Weights of a small transformer language model.
Architecture: LayerNorm before each block, biases, untied embeddings, attention and MLP in parallel.
Training: 80M tokens, 5259 steps.
Each number is 200 + 20 x the weight over its row's rms, rounded and kept within 0 to 999. Layers, rows and columns count from 0. The size before them is the row's rms in percent of the matrix's.

# layer 7 MLP up, 512x128, rms 0.0952, rows 482-511, columns 64-127
109,235,185,188,216,181,233,202,197,213,174,190,202,179,191,211,239,218,207,248,203,228,196,165,208,228,229,182,224,217,190,191,177,233,208,161,190,217,186,196,215,185,209,215,214,165,191,176,216,244,205,210,223,195,234,207,212,195,188,220,187,211,155,249,198
088,187,198,192,235,210,218,191,168,167,215,181,229,199,194,200,160,196,187,219,176,189,177,166,208,187,185,174,182,225,199,195,228,208,199,224,186,202,230,215,201,232,198,171,223,215,220,260,181,229,200,201,235,176,193,212,187,216,214,211,211,175,187,206,211
111,196,203,202,182,212,214,217,225,180,205,221,209,196,201,177,206,232,195,193,183,221,222,185,187,234,207,200,210,212,192,207,199,213,180,157,202,195,190,202,229,221,197,193,192,219,206,225,208,213,227,214,204,183,206,201,209,193,225,206,183,189,182,179,164
101,234,237,176,177,204,208,184,198,185,200,212,235,194,207,198,201,227,209,200,217,216,197,170,214,185,200,205,216,193,178,175,199,182,195,182,208,208,246,231,210,238,208,174,205,184,182,184,219,191,189,221,167,162,205,211,208,167,234,178,211,178,226,202,228
107,231,204,201,190,178,228,213,181,211,198,217,162,200,196,210,201,200,207,190,207,194,185,190,208,225,187,221,225,221,201,161,213,161,200,189,229,194,235,205,214,191,179,194,204,175,187,212,194,228,199,181,184,194,186,200,208,185,190,231,204,184,165,198,156
105,213,189,196,204,192,234,192,184,190,162,232,211,185,199,188,186,218,201,210,181,204,205,217,174,200,226,182,203,184,178,169,223,175,197,172,219,198,197,213,216,186,210,176,182,186,201,187,187,235,220,192,228,189,212,233,219,217,229,215,199,200,191,228,186
089,213,213,207,172,212,197,179,196,169,203,214,206,208,177,159,177,228,202,243,211,221,190,226,191,208,206,171,218,198,245,179,185,203,189,191,209,186,208,214,211,201,226,170,202,197,176,195,201,208,189,180,220,198,183,248,188,202,198,186,199,211,204,205,196
099,208,217,197,203,196,203,183,176,165,226,202,201,195,200,207,222,223,201,229,168,221,204,173,196,185,216,173,209,210,197,211,208,189,189,181,218,221,224,217,183,202,215,162,215,174,195,187,181,202,223,208,194,214,179,215,205,204,210,229,234,197,189,202,237
101,172,221,179,200,175,224,208,207,217,159,231,200,184,224,191,209,233,219,228,188,217,187,221,193,220,175,190,217,217,202,159,214,182,179,197,191,212,195,217,208,202,229,214,203,158,176,224,192,187,183,215,191,218,198,213,188,184,210,212,184,197,201,223,204
091,214,151,176,179,193,196,212,202,218,208,225,211,180,193,180,206,209,201,209,190,198,205,187,188,193,200,211,199,184,202,159,182,207,233,207,183,200,191,226,204,209,190,154,246,190,199,209,217,232,219,183,208,205,175,227,244,224,221,224,205,203,184,224,227
098,189,198,204,204,201,218,237,224,181,217,204,210,189,190,215,214,242,204,197,171,183,241,201,180,227,197,182,209,225,197,199,209,181,176,209,191,202,217,250,219,202,175,203,189,163,216,179,219,206,202,211,194,196,198,209,192,190,213,230,194,181,194,214,246
112,164,234,180,205,205,195,218,210,187,197,191,219,180,214,179,193,210,194,237,197,200,233,168,196,220,211,194,202,231,145,203,208,225,208,194,181,213,208,192,203,231,240,227,181,170,197,194,221,239,216,206,179,174,218,190,201,196,176,208,167,190,197,204,250
095,183,206,190,202,202,202,194,207,202,184,231,163,192,231,194,204,192,214,197,216,256,210,175,200,215,198,165,204,199,201,190,183,213,203,184,196,239,240,220,224,224,197,190,189,210,209,217,208,196,200,219,242,210,185,218,200,184,209,193,180,194,225,158,195
083,212,232,130,204,204,230,234,206,183,218,217,196,188,191,206,194,226,197,221,178,220,216,174,200,178,197,167,211,207,203,192,200,178,161,198,184,212,179,250,193,211,186,212,194,204,218,181,174,195,200,211,197,215,187,219,210,199,207,211,209,200,175,223,217
099,192,193,151,235,197,222,209,168,186,200,220,209,196,253,173,204,205,200,231,182,222,201,170,155,211,226,187,198,208,193,217,200,180,198,199,222,197,221,202,197,243,187,190,174,200,180,221,178,191,175,184,202,203,181,213,194,202,221,203,229,160,177,200,202
102,216,213,183,223,197,192,224,200,168,197,194,186,198,241,184,199,254,206,216,189,195,217,175,204,198,188,208,187,224,207,174,174,184,183,209,189,210,235,212,241,200,186,175,224,189,201,179,177,196,192,184,189,195,183,217,185,187,224,197,170,197,173,207,196
095,177,200,214,203,185,225,175,200,221,176,229,207,196,183,184,212,205,207,219,194,202,246,184,189,214,221,187,192,192,197,173,172,160,184,220,204,174,176,208,220,200,173,189,249,154,224,227,169,227,220,211,204,201,158,229,222,212,187,224,189,192,211,195,183
096,188,181,235,196,211,188,211,220,167,217,201,158,205,188,215,199,211,170,198,167,214,201,190,183,220,218,191,218,214,183,185,189,199,223,195,206,189,212,231,184,182,204,175,202,139,221,221,233,217,168,227,246,187,174,218,228,188,214,234,201,205,198,204,230
083,176,197,189,199,210,204,210,219,204,185,224,227,196,190,150,192,191,184,221,197,180,203,204,205,192,181,213,204,214,195,174,207,159,172,190,188,223,199,223,211,181,195,191,238,180,225,226,171,223,186,193,214,187,194,217,213,181,181,180,171,198,215,235,182
087,180,204,168,213,208,191,193,209,180,196,193,223,191,280,164,227,206,204,184,186,211,202,185,182,219,186,165,215,217,204,206,199,171,206,187,220,186,208,190,216,215,220,213,185,177,205,170,169,208,212,231,223,189,192,214,182,208,170,153,183,203,207,188,194
094,235,210,176,218,203,224,188,177,192,198,202,257,193,183,197,215,224,202,228,191,220,207,187,196,178,226,171,236,216,162,191,196,188,200,208,177,182,185,210,198,196,232,205,154,185,155,191,220,232,165,196,200,226,203,224,227,204,193,218,184,210,201,205,207
109,178,185,211,231,213,173,172,216,175,213,194,194,209,214,194,210,207,174,244,211,193,195,213,215,204,207,214,199,203,219,213,190,214,210,213,202,175,227,245,178,238,202,232,215,203,195,214,177,190,243,245,191,193,203,232,216,181,182,208,199,189,197,211,194
108,218,182,186,189,163,236,167,187,168,229,216,194,182,180,220,225,188,194,215,205,228,210,198,209,192,203,186,215,220,220,161,172,183,164,185,203,188,198,237,210,222,187,154,203,163,155,180,173,204,222,237,190,178,177,214,212,164,246,188,216,193,209,214,191
111,235,216,173,205,199,192,185,162,203,188,195,218,186,240,207,215,170,200,209,186,210,215,195,176,177,232,197,206,213,197,194,206,185,194,212,219,182,185,228,216,191,211,169,195,199,210,228,184,244,192,226,226,223,170,210,203,187,186,250,221,191,195,193,201
094,201,181,165,218,200,214,193,157,187,203,201,208,201,218,186,189,219,169,185,197,235,181,184,173,207,237,202,227,207,235,188,181,227,214,181,236,227,224,188,210,216,205,204,203,215,219,214,181,202,203,212,191,155,186,238,183,209,187,197,202,167,174,230,186
104,203,186,219,172,199,211,196,215,197,209,232,199,168,243,225,169,250,175,200,188,188,191,159,195,231,165,213,247,226,200,175,197,183,197,200,217,203,201,217,210,203,210,195,184,169,177,212,183,221,170,238,204,227,179,183,209,169,205,220,190,194,201,209,217
099,227,215,203,217,182,192,181,184,231,155,225,196,182,206,191,217,217,171,205,188,197,202,165,229,213,211,205,243,252,197,178,184,156,216,212,174,189,213,203,206,180,221,240,201,192,195,192,203,206,195,236,200,199,206,215,210,183,208,200,203,177,206,194,226
117,197,212,177,206,166,228,190,200,201,197,239,213,168,228,166,196,195,186,214,174,209,206,203,237,200,211,185,215,277,171,171,208,172,209,194,180,224,221,200,227,227,220,212,196,201,178,216,186,214,220,217,218,169,160,241,182,210,241,220,164,174,213,188,220
100,198,211,184,241,190,200,208,174,229,213,193,231,203,200,220,211,211,203,170,182,213,200,175,168,224,200,187,205,213,207,172,196,209,226,187,218,203,213,191,211,236,248,222,198,209,205,195,179,189,208,199,208,196,207,202,238,186,190,210,183,177,225,228,193
094,216,218,235,203,205,214,243,187,204,185,220,210,194,212,214,175,196,155,189,198,219,203,189,224,195,179,199,210,197,214,203,197,197,181,215,177,234,211,220,192,231,179,205,220,228,216,228,217,208,193,223,252,192,182,222,227,165,214,185,185,171,174,237,196
# layer 7 MLP down (transposed), 512x128, rms 0.0831, rows 482-511, columns 64-127
102,203,200,226,206,208,189,227,209,201,176,188,184,199,173,210,189,184,212,185,194,199,176,209,159,200,220,210,185,154,227,216,174,229,238,178,215,219,183,189,215,194,178,258,209,209,203,181,193,194,183,219,216,193,191,189,203,235,184,183,196,221,211,176,215
086,219,177,187,158,196,177,241,185,198,189,178,179,226,173,192,200,211,186,160,220,222,171,206,190,253,162,182,239,233,220,192,199,207,188,185,199,202,208,230,217,197,193,202,204,155,199,188,194,182,206,180,211,175,220,180,213,202,219,165,225,202,213,215,174
111,217,205,215,166,233,178,213,209,186,178,211,194,178,206,187,195,217,239,211,231,221,194,199,174,201,232,206,193,189,195,231,187,212,182,193,201,232,208,200,186,175,152,185,178,205,212,182,239,189,220,205,140,208,186,202,198,202,227,183,203,192,198,208,195
095,214,208,200,218,190,242,211,175,199,190,213,195,217,210,222,194,183,203,212,215,186,200,210,204,173,221,199,200,171,202,216,206,194,208,182,198,202,209,220,166,197,208,197,219,173,209,217,223,218,195,190,181,206,201,215,182,205,231,197,138,194,222,204,225
101,172,192,183,189,155,201,200,193,211,214,203,212,189,209,212,244,206,185,190,219,183,224,193,219,185,210,166,208,222,192,203,216,174,170,203,250,200,192,226,191,205,188,192,194,199,206,189,180,193,199,169,164,208,212,207,191,200,196,257,217,201,214,193,166
105,217,232,191,184,207,204,216,198,206,186,186,207,234,222,202,201,212,215,230,192,175,202,214,167,189,185,220,225,206,238,187,211,220,161,186,231,189,188,223,181,174,192,202,189,178,181,203,178,164,218,199,195,159,208,197,199,216,190,195,183,178,179,174,239
088,177,212,233,193,150,188,192,198,225,203,172,228,208,170,208,189,204,201,230,193,196,195,209,242,200,206,206,196,195,172,216,190,186,226,208,222,206,183,185,189,197,222,191,181,210,174,222,192,223,199,204,199,216,175,177,193,198,232,213,180,160,197,167,191
094,210,195,197,181,215,216,195,208,187,179,211,189,225,208,175,194,235,160,180,202,181,225,199,200,200,204,219,200,163,225,189,227,195,182,209,246,189,221,169,236,218,229,234,187,222,177,194,212,205,159,222,211,198,173,193,209,193,185,227,203,185,201,204,205
102,172,234,172,216,200,187,176,174,212,237,197,190,226,197,224,194,204,201,205,227,209,224,172,187,190,194,201,187,210,158,206,204,222,199,164,188,181,214,214,215,199,206,226,154,200,190,195,190,191,172,208,201,233,192,180,195,204,170,215,203,221,213,213,199
092,205,213,206,199,203,206,233,220,215,197,216,214,169,186,190,183,191,195,179,196,205,195,213,233,209,192,181,216,266,187,189,240,197,186,212,205,212,208,238,186,197,199,225,174,191,208,184,188,181,217,199,200,172,220,175,177,186,199,210,211,166,214,213,194
096,193,184,198,175,182,201,197,206,232,213,180,231,171,185,197,163,180,174,237,220,203,216,245,172,208,232,194,197,190,191,161,210,211,233,188,216,214,179,207,212,218,214,187,183,205,198,213,190,209,212,220,176,185,204,154,200,170,221,184,191,220,193,217,208
101,184,183,191,185,188,199,160,209,183,224,173,187,191,155,186,209,163,137,211,242,219,202,201,223,194,198,211,175,179,199,179,176,227,230,239,179,209,166,197,189,209,211,204,210,216,213,196,219,192,218,221,222,182,161,158,214,189,173,237,191,221,212,192,214
091,221,189,204,175,206,254,193,218,197,184,211,237,203,213,195,192,165,162,194,208,156,158,228,212,205,182,211,188,215,198,222,209,198,200,210,234,188,187,191,235,188,198,193,240,186,209,198,187,212,219,156,186,182,166,167,196,196,207,156,239,202,184,208,201
083,179,205,234,197,239,188,215,192,177,192,221,216,216,231,212,205,169,228,195,178,139,220,214,190,183,230,245,201,211,178,206,219,184,213,231,206,167,195,197,220,204,221,232,187,178,208,202,205,199,223,211,200,174,219,181,177,176,191,174,194,186,183,174,180
105,197,220,201,183,152,169,191,183,197,210,200,169,208,196,183,191,169,219,236,235,191,186,205,227,213,195,191,215,208,227,184,195,177,184,215,205,193,195,214,192,219,201,171,193,191,169,238,257,196,238,223,221,232,164,217,203,227,195,187,156,161,198,192,192
093,180,198,217,199,224,209,211,176,209,202,186,193,170,177,185,207,180,201,171,198,224,193,218,166,195,208,185,212,218,192,225,190,167,243,219,189,172,165,204,192,230,176,174,229,190,193,218,200,191,204,225,243,215,199,194,181,226,222,186,186,196,194,215,199
088,182,196,223,204,221,204,196,206,203,194,193,201,177,188,210,189,181,221,173,212,199,159,218,198,211,215,193,204,214,207,213,243,232,217,224,251,198,194,222,176,176,187,246,171,221,196,190,208,205,194,204,229,209,225,212,224,232,178,191,206,181,206,162,160
096,213,213,178,189,215,195,224,196,204,188,242,215,199,188,218,226,187,211,189,199,196,200,205,216,196,172,231,227,197,196,205,194,208,219,164,168,221,163,163,210,189,217,233,193,197,187,182,224,223,187,198,213,184,198,206,189,219,196,180,215,176,204,207,174
082,186,180,192,244,180,228,194,193,189,210,191,184,230,202,208,183,142,213,200,249,214,188,203,234,199,247,238,187,212,183,221,209,212,203,207,230,188,158,186,193,184,222,209,162,226,187,186,199,180,227,182,193,218,181,195,207,212,219,207,197,203,163,164,223
087,221,194,225,177,239,240,240,203,229,213,167,224,236,184,193,230,191,189,191,217,225,172,175,193,170,170,203,172,217,206,192,217,205,192,194,198,208,229,202,199,198,176,215,224,210,173,202,165,205,217,179,176,229,222,195,205,220,176,170,208,182,190,227,191
089,231,199,162,211,247,195,235,143,222,228,163,180,197,219,201,169,212,196,201,203,184,207,213,199,212,162,194,198,189,186,209,197,180,236,251,212,210,205,213,208,208,208,196,237,200,192,175,238,175,209,204,202,211,186,209,170,208,215,219,186,191,188,169,204
115,177,239,199,209,260,194,229,206,202,205,181,211,186,181,206,176,215,183,200,184,223,195,232,206,177,207,247,179,169,224,238,197,219,199,209,211,190,163,186,211,213,196,194,209,218,199,184,177,194,176,240,220,197,217,196,203,175,200,197,208,229,213,193,200
106,195,146,232,186,195,245,193,222,193,188,209,221,168,184,195,204,198,192,168,217,199,205,207,167,235,201,210,171,175,188,207,209,177,191,254,198,175,204,225,203,168,198,201,166,205,195,202,201,232,190,197,202,217,210,219,189,191,198,200,184,191,191,220,171
116,193,179,203,212,180,207,166,224,178,196,217,177,226,192,186,178,221,193,175,235,184,202,191,193,157,195,186,211,191,219,193,186,160,222,192,183,198,192,160,202,192,209,187,182,205,240,180,203,198,186,224,229,216,188,222,181,197,242,207,191,212,204,197,219
093,195,195,226,204,233,210,184,217,205,213,194,196,192,178,174,205,186,207,212,217,214,213,234,215,207,156,202,203,184,175,213,219,206,172,224,197,176,201,206,180,166,213,201,156,204,190,202,241,218,205,204,198,207,196,223,185,200,211,223,197,197,207,205,171
105,201,240,200,181,230,211,162,202,200,198,156,196,192,185,216,189,175,186,229,204,196,200,191,210,237,218,164,184,202,171,201,193,213,208,202,209,225,196,211,196,208,201,182,204,161,173,161,203,195,205,190,184,204,219,224,211,159,160,186,235,254,207,229,180
102,194,186,197,209,198,185,188,228,195,196,186,180,203,182,211,199,202,214,190,187,224,209,196,190,200,207,186,199,184,177,183,193,202,223,217,229,209,193,158,196,225,229,187,237,167,230,205,195,222,217,226,213,210,181,176,204,227,225,200,201,211,219,196,207
118,208,181,212,203,235,146,222,193,204,179,184,170,220,184,222,216,235,222,204,228,205,221,172,172,199,174,211,201,181,206,208,180,206,200,208,213,188,199,187,186,211,186,199,233,186,215,197,210,219,153,213,182,238,217,180,221,194,185,206,233,230,184,228,210
095,187,200,218,228,197,200,191,218,207,179,183,219,194,148,194,199,210,211,197,177,213,207,203,222,217,199,215,238,172,185,228,165,193,171,192,211,212,216,200,224,214,203,206,229,207,204,195,214,237,209,203,228,203,188,210,178,189,185,203,156,228,211,222,192
097,251,204,219,176,210,210,201,199,195,203,166,166,189,200,158,176,207,191,219,174,208,228,210,168,216,217,238,224,216,225,206,213,223,217,196,214,187,175,195,237,152,197,187,208,171,182,205,203,157,157,206,198,174,210,224,203,218,193,173,211,202,198,178,234